config = dict(
    num_key_value_heads=6,
    intermediate_size=3072,
    qk_norm=True,
    parallel_block=False,
    init_std_qkv=0.0244,
    optimizer='muon',
    learning_rate=0.00141,
    lr_mult_down=1.5,
    lr_head=0.00316,
    schedule='wsd',
    decay_fraction=0.824,
    final_lr_fraction=0.0,
    max_seq_len=2048,
    doc_mask=True,
    max_steps=7294,
)
Each number is 50 + 10 x the weight over its row's rms, rounded and kept within 0 to 99. Layers, rows and columns count from 0. The size before them is the row's rms in percent of the matrix's.

# up: layer 4 MLP up, 3072x768, rms 0.0586, rows 1093-1105, columns 256-383
# down: layer 4 MLP down (transposed), 3072x768, rms 0.0911, rows 1093-1104, columns 256-383
up1093 088:57 49 55 54 52 39 41 52 57 51 56 47 53 50 61 49 34 42 48 32 45 33 49 68 60 36 43 40 51 81 54 52 44 65 56 34 50 68 46 50 38 63 47 60 46 50 63 49 51 47 49 47 43 51 68 39 50 36 43 58 39 41 18 61 66 60 55 53 51 56 53 27 51 40 52 75 62 39 41 48 45 47 38 51 44 30 53 50 49 45 45 53 54 62 66 47 51 45 59 58 57 42 57 52 54 54 40 44 37 47 49 40 49 48 39 34 56 44 43 57 53 43 40 62 56 48 73 36
down1093 083:45 46 40 44 46 39 58 43 54 52 45 54 67 34 50 46 43 63 55 65 32 57 53 55 45 53 38 46 66 26 50 43 41 45 49 59 51 46 49 35 46 52 36 70 47 39 34 43 56 53 38 27 49 54 40 52 52 64 33 36 50 57 46 44 53 56 43 48 50 54 52 60 51 45 55 42 43 50 62 45 46 51 52 43 45 63 64 67 56 67 47 70 43 46 62 52 46 66 33 50 54 46 57 36 51 65 48 65 58 45 43 58 53 46 66 52 53 44 53 71 68 37 48 51 37 46 57 49
up1094 093:62 59 40 54 43 40 35 28 58 48 46 42 52 41 43 55 51 52 66 45 60 50 65 35 35 52 55 53 54 51 61 62 55 47 54 60 43 38 58 37 52 38 36 69 39 68 43 54 67 47 46 49 52 42 34 52 42 65 44 47 55 60 38 56 37 49 50 36 45 56 43 59 43 45 31 60 54 40 54 40 50 58 51 33 45 55 45 67 30 56 57 67 51 55 36 29 40 42 58 25 50 47 56 47 42 43 57 51 38 40 55 42 50 45 42 57 45 39 42 47 35 38 51 59 48 53 25 59
down1094 090:47 44 46 59 72 64 38 34 47 44 58 53 41 49 53 46 54 60 49 52 61 29 42 56 38 48 39 38 57 51 52 49 42 35 44 41 49 47 42 53 48 50 51 52 57 44 55 69 61 47 39 56 52 39 60 58 61 45 49 56 41 49 41 46 43 42 55 44 53 62 47 43 41 46 58 42 62 27 48 41 55 67 46 39 60 70 49 42 63 37 29 32 42 50 53 38 38 55 54 31 53 63 70 36 56 51 70 64 54 37 55 56 57 55 56 37 58 43 50 55 57 39 25 42 47 34 60 54
up1095 119:53 44 51 49 67 48 45 53 33 25 63 83 43 53 40 41 52 42 43 51 52 32 28 51 61 58 22 37 49 48 52 49 41 55 44 60 37 52 49 50 58 32 46 67 40 33 51 59 52 38 53 46 50 48 54 50 50 67 48 55 47 48 44 42 47 43 42 40 73 60 56 58 47 16 54 44 52 63 55 69 42 26 46 47 43 52 70 50 67 52 44 39 40 50 53 34 65 47 58 47 41 59 64 56 52 47 56 33 66 54 43 59 48 78 43 47 51 59 45 58 49 54 38 57 61 51 45 63
down1095 112:60 62 44 41 73 53 35 43 54 52 48 48 52 30 61 49 52 21 42 43 41 42 52 46 41 56 63 49 38 63 42 40 43 60 50 47 45 55 61 42 42 45 33 44 40 60 45 42 56 72 60 48 51 33 47 38 49 33 38 54 55 61 54 44 39 53 50 55 45 58 55 57 52 36 43 59 43 67 51 46 40 57 64 51 47 54 40 50 50 53 68 48 58 65 44 45 47 48 41 32 52 37 67 37 59 56 75 64 66 60 56 56 62 49 41 43 66 66 55 45 61 56 43 58 40 25 61 50
up1096 104:56 35 43 39 47 42 53 27 64 44 44 58 29 47 49 54 50 60 63 49 65 53 56 55 58 41 46 61 48 38 56 45 56 58 58 43 43 59 43 43 49 53 42 47 58 48 60 35 53 44 57 56 59 33 56 55 48 40 58 41 65 51 61 35 65 35 60 73 35 40 43 56 50 48 48 61 58 48 44 57 51 58 64 63 56 49 55 55 59 44 48 39 47 54 41 45 66 46 48 73 49 59 62 58 54 34 45 66 47 65 45 56 62 64 58 45 44 44 37 44 32 53 49 58 41 68 40 49
down1096 114:49 53 54 69 50 51 45 38 51 31 41 38 62 38 46 58 52 59 43 61 63 48 48 55 54 58 63 58 47 39 42 57 48 55 38 50 62 54 35 60 62 54 44 47 46 65 53 59 49 53 64 50 42 48 47 52 59 43 59 45 44 66 47 30 79 39 49 43 64 46 49 68 46 52 65 62 47 48 40 62 49 33 63 62 67 40 34 51 58 55 65 50 51 57 57 50 59 48 52 57 53 51 55 64 47 40 43 60 53 44 58 63 56 53 65 52 52 52 47 48 33 29 69 63 47 56 56 42
up1097 101:38 36 48 46 47 56 60 50 52 53 54 60 49 45 46 57 60 44 32 38 46 60 65 62 54 53 43 72 51 43 55 61 56 47 46 52 32 46 27 52 57 53 49 52 39 17 28 47 22 42 44 67 56 66 62 51 51 71 60 52 54 55 50 51 58 58 62 37 40 54 36 41 31 46 69 42 64 49 44 59 46 51 40 53 62 45 41 37 37 37 43 40 54 51 57 47 55 56 36 57 67 45 39 59 44 51 66 49 46 57 64 58 43 60 56 55 54 52 51 37 53 69 47 49 57 60 38 54
down1097 100:45 61 48 42 38 51 44 55 58 44 62 63 55 48 50 43 57 53 30 51 46 36 47 42 64 38 53 43 45 54 34 46 45 52 54 50 52 46 40 81 57 43 62 57 40 38 42 63 45 58 44 40 42 56 31 63 45 54 57 63 49 34 29 60 39 39 64 48 56 54 43 54 54 43 46 33 61 63 39 34 50 46 33 52 41 68 61 43 36 47 70 55 45 54 54 41 50 33 62 57 38 44 27 57 41 56 42 38 43 54 42 60 56 46 67 60 44 63 51 47 64 49 53 19 51 50 60 37
up1098 108:33 52 56 67 45 42 53 50 34 70 58 42 52 43 63 32 56 45 50 34 47 60 35 39 60 28 65 51 53 60 53 64 39 55 39 45 40 54 48 59 63 42 38 48 53 49 37 34 63 41 70 42 35 65 63 48 43 53 57 50 44 52 57 59 34 57 51 59 40 66 60 53 43 41 65 55 53 52 38 48 40 39 42 45 40 43 49 78 56 41 58 67 61 69 63 57 62 37 55 51 51 47 31 76 57 62 37 57 36 32 57 57 54 64 54 73 43 64 52 62 72 57 44 48 45 56 34 52
down1098 107:61 29 44 58 53 59 42 49 38 40 67 51 59 47 61 45 62 46 63 60 68 70 53 39 30 51 62 28 43 58 51 64 38 49 66 36 50 41 62 57 53 47 49 50 40 54 50 50 36 67 56 59 52 47 56 77 48 54 46 39 39 49 46 49 72 63 60 50 54 48 43 39 54 58 51 59 39 57 53 55 47 42 45 54 47 46 55 61 55 47 60 55 66 48 54 64 47 44 34 48 32 53 59 21 58 54 59 28 41 54 38 45 48 61 76 49 49 63 46 43 71 56 53 46 61 34 54 69
up1099 086:54 51 42 40 44 43 50 45 59 68 43 53 75 75 50 52 55 47 41 21 47 56 58 51 51 66 54 64 61 56 46 39 52 50 57 57 65 41 70 48 49 44 61 52 25 56 59 45 47 43 39 57 48 61 68 62 50 55 50 39 60 59 26 48 43 36 39 59 50 56 57 50 45 60 40 44 60 52 44 64 51 59 48 52 72 65 37 44 49 62 43 38 57 52 39 62 47 54 32 66 49 39 33 55 58 44 54 50 44 40 48 55 58 33 59 33 71 34 31 50 45 44 59 61 61 48 48 46
down1099 085:42 43 45 29 53 57 46 34 50 53 53 34 46 39 46 50 47 35 51 37 47 46 55 69 58 44 58 72 29 57 36 51 35 39 62 52 35 45 49 33 48 58 66 45 43 35 51 55 55 47 44 37 49 66 47 54 63 63 60 37 59 48 46 44 62 35 53 48 66 42 53 37 69 66 45 45 63 56 63 72 55 48 46 55 58 29 49 59 49 49 55 52 46 61 41 63 57 52 45 56 41 44 51 64 44 55 47 36 40 63 57 34 64 40 53 55 57 60 64 49 55 57 47 60 65 52 42 49
up1100 124:49 56 35 50 44 55 51 58 44 72 54 65 52 40 70 59 51 53 32 49 47 46 71 56 60 42 43 44 56 59 60 44 45 69 49 47 60 56 50 63 27 36 50 60 55 33 48 53 39 60 48 62 54 55 40 40 51 41 46 35 42 46 39 42 51 37 61 47 43 62 38 68 36 44 51 40 52 78 52 56 59 60 55 50 62 64 43 38 64 68 53 53 45 44 41 60 67 51 64 68 46 60 34 69 49 48 64 60 52 57 51 31 37 57 74 52 33 50 61 44 48 42 32 42 40 60 41 48
down1100 118:39 54 46 60 21 45 50 46 51 26 56 44 29 49 38 45 61 41 51 61 54 40 56 50 64 57 54 48 54 54 47 61 54 74 49 41 55 52 54 44 53 60 46 46 43 37 40 43 52 37 46 74 37 41 31 40 53 60 50 31 50 42 45 57 52 52 47 46 56 46 44 65 57 48 43 73 47 55 60 49 53 39 47 51 38 69 42 64 61 50 56 50 50 48 50 56 58 59 56 59 45 34 49 26 39 44 60 53 47 48 39 38 43 51 75 66 38 64 55 42 56 42 50 49 41 54 56 37
up1101 106:49 54 52 50 40 16 55 64 61 48 60 53 55 66 50 41 43 50 60 43 61 52 68 47 38 58 51 48 46 55 40 34 49 64 23 55 65 62 44 37 53 60 41 45 47 67 39 47 48 56 45 52 52 52 27 50 60 45 64 60 48 58 40 29 63 61 30 71 37 56 57 45 68 41 45 55 40 62 53 48 49 35 47 51 78 49 41 52 35 50 40 37 45 65 46 51 52 50 39 65 58 63 29 54 62 63 47 60 64 30 45 44 59 61 34 45 58 47 37 32 56 49 40 59 55 55 58 52
down1101 111:56 38 54 44 48 56 58 45 51 51 52 41 47 55 48 27 57 63 50 59 43 66 57 61 34 30 44 37 43 60 41 57 51 46 64 53 49 52 45 50 42 55 50 63 65 41 43 47 49 45 55 47 51 55 44 68 38 65 53 49 64 60 44 53 59 26 49 29 31 42 56 57 46 57 39 63 58 46 59 38 64 42 48 40 54 52 48 34 46 51 57 49 61 54 44 64 52 59 46 55 47 59 64 51 40 60 59 59 53 32 43 68 73 41 59 48 60 64 46 51 42 74 51 63 51 60 59 42
up1102 092:46 53 61 55 61 61 58 48 64 46 54 44 43 59 55 51 42 66 68 50 60 40 52 79 52 39 52 65 64 35 54 61 51 56 55 40 49 52 55 75 50 63 36 46 53 60 59 37 43 36 58 48 46 53 45 37 51 52 53 48 38 38 53 44 30 62 47 54 53 59 45 57 51 24 56 60 48 61 36 26 43 40 40 46 60 51 55 27 28 62 40 45 41 57 58 54 35 41 30 49 33 73 48 36 66 55 56 28 49 57 57 54 60 42 48 54 72 54 50 51 52 52 36 78 60 42 72 49
down1102 092:49 40 52 60 71 51 37 52 42 57 38 43 39 51 69 55 65 44 38 46 56 44 49 53 43 62 55 53 42 52 44 50 43 50 41 61 57 50 52 46 53 64 53 42 49 44 51 53 59 55 33 54 55 45 37 51 54 38 39 46 53 56 28 49 44 43 47 52 69 53 43 44 51 42 43 53 51 66 52 36 56 35 43 60 54 55 37 54 53 40 48 44 48 51 34 49 40 49 61 61 58 50 60 71 51 45 49 29 58 57 43 56 41 41 50 63 48 42 51 55 31 50 44 48 59 51 46 46
up1103 106:51 45 55 36 53 49 34 37 50 65 63 46 48 59 52 60 35 33 36 41 45 64 47 51 71 58 52 41 55 41 45 58 50 51 64 52 40 38 45 68 63 64 57 71 38 41 67 53 50 35 76 40 65 51 61 53 41 44 46 60 56 54 53 59 35 60 55 33 38 51 47 50 50 54 48 53 58 65 69 60 48 30 52 45 42 55 34 54 46 52 54 56 54 55 53 36 53 55 43 44 54 53 52 43 50 49 63 72 56 62 47 68 36 46 65 53 50 33 52 42 49 51 35 48 59 51 42 54
down1103 106:51 56 43 40 46 61 57 52 53 59 71 55 52 50 48 35 56 41 65 58 59 45 51 61 68 45 59 51 44 44 41 49 46 43 56 57 55 45 47 53 58 49 41 24 40 58 65 55 44 52 71 36 66 51 54 41 45 48 65 47 52 38 59 48 51 72 66 59 57 43 45 66 71 51 46 24 44 49 53 58 51 42 51 46 62 65 49 47 48 43 32 39 35 48 45 71 69 30 54 39 47 54 36 35 43 55 38 60 39 66 61 54 59 50 60 42 57 49 51 47 48 48 31 46 44 45 69 45
up1104 095:52 48 53 45 27 52 59 46 53 46 61 43 39 68 64 59 66 77 57 49 49 55 61 63 53 60 47 55 37 61 47 66 69 63 40 45 42 41 61 65 55 43 36 48 68 47 61 53 52 38 53 51 64 48 52 64 56 61 51 39 27 45 52 52 56 56 32 63 43 42 52 52 68 31 62 52 57 58 47 56 53 38 51 31 32 45 62 42 38 54 52 32 45 43 51 52 43 61 38 56 36 73 61 48 32 57 40 44 64 33 41 38 54 53 33 45 57 65 51 57 51 57 58 65 41 55 38 72
down1104 096:55 53 38 43 67 49 54 45 30 56 45 69 48 41 45 55 62 68 58 56 59 53 28 43 58 50 21 44 39 45 42 49 29 54 45 59 36 51 42 60 37 64 62 63 44 47 48 40 48 59 44 59 44 33 53 37 51 57 43 60 40 63 42 43 65 42 69 41 44 54 33 21 60 53 41 39 54 49 58 61 57 55 47 46 66 37 55 65 46 37 40 43 49 52 50 48 66 52 53 58 60 58 34 60 48 47 52 54 39 39 28 44 61 34 39 46 37 44 35 58 38 43 52 63 45 31 54 48
up1105 085:46 55 38 60 38 61 65 47 46 28 59 43 46 47 53 59 72 57 44 36 50 41 42 69 36 39 60 60 39 54 53 47 43 47 64 39 35 46 44 43 42 67 40 45 51 43 53 54 65 41 51 44 56 48 50 61 62 52 37 40 65 61 62 47 39 38 54 59 42 55 49 44 50 58 51 42 49 50 56 50 67 30 51 35 41 74 66 35 52 34 46 60 42 54 52 51 63 49 61 61 39 46 53 53 55 48 53 55 74 45 55 41 48 62 43 38 47 43 53 53 34 53 46 37 28 52 48 44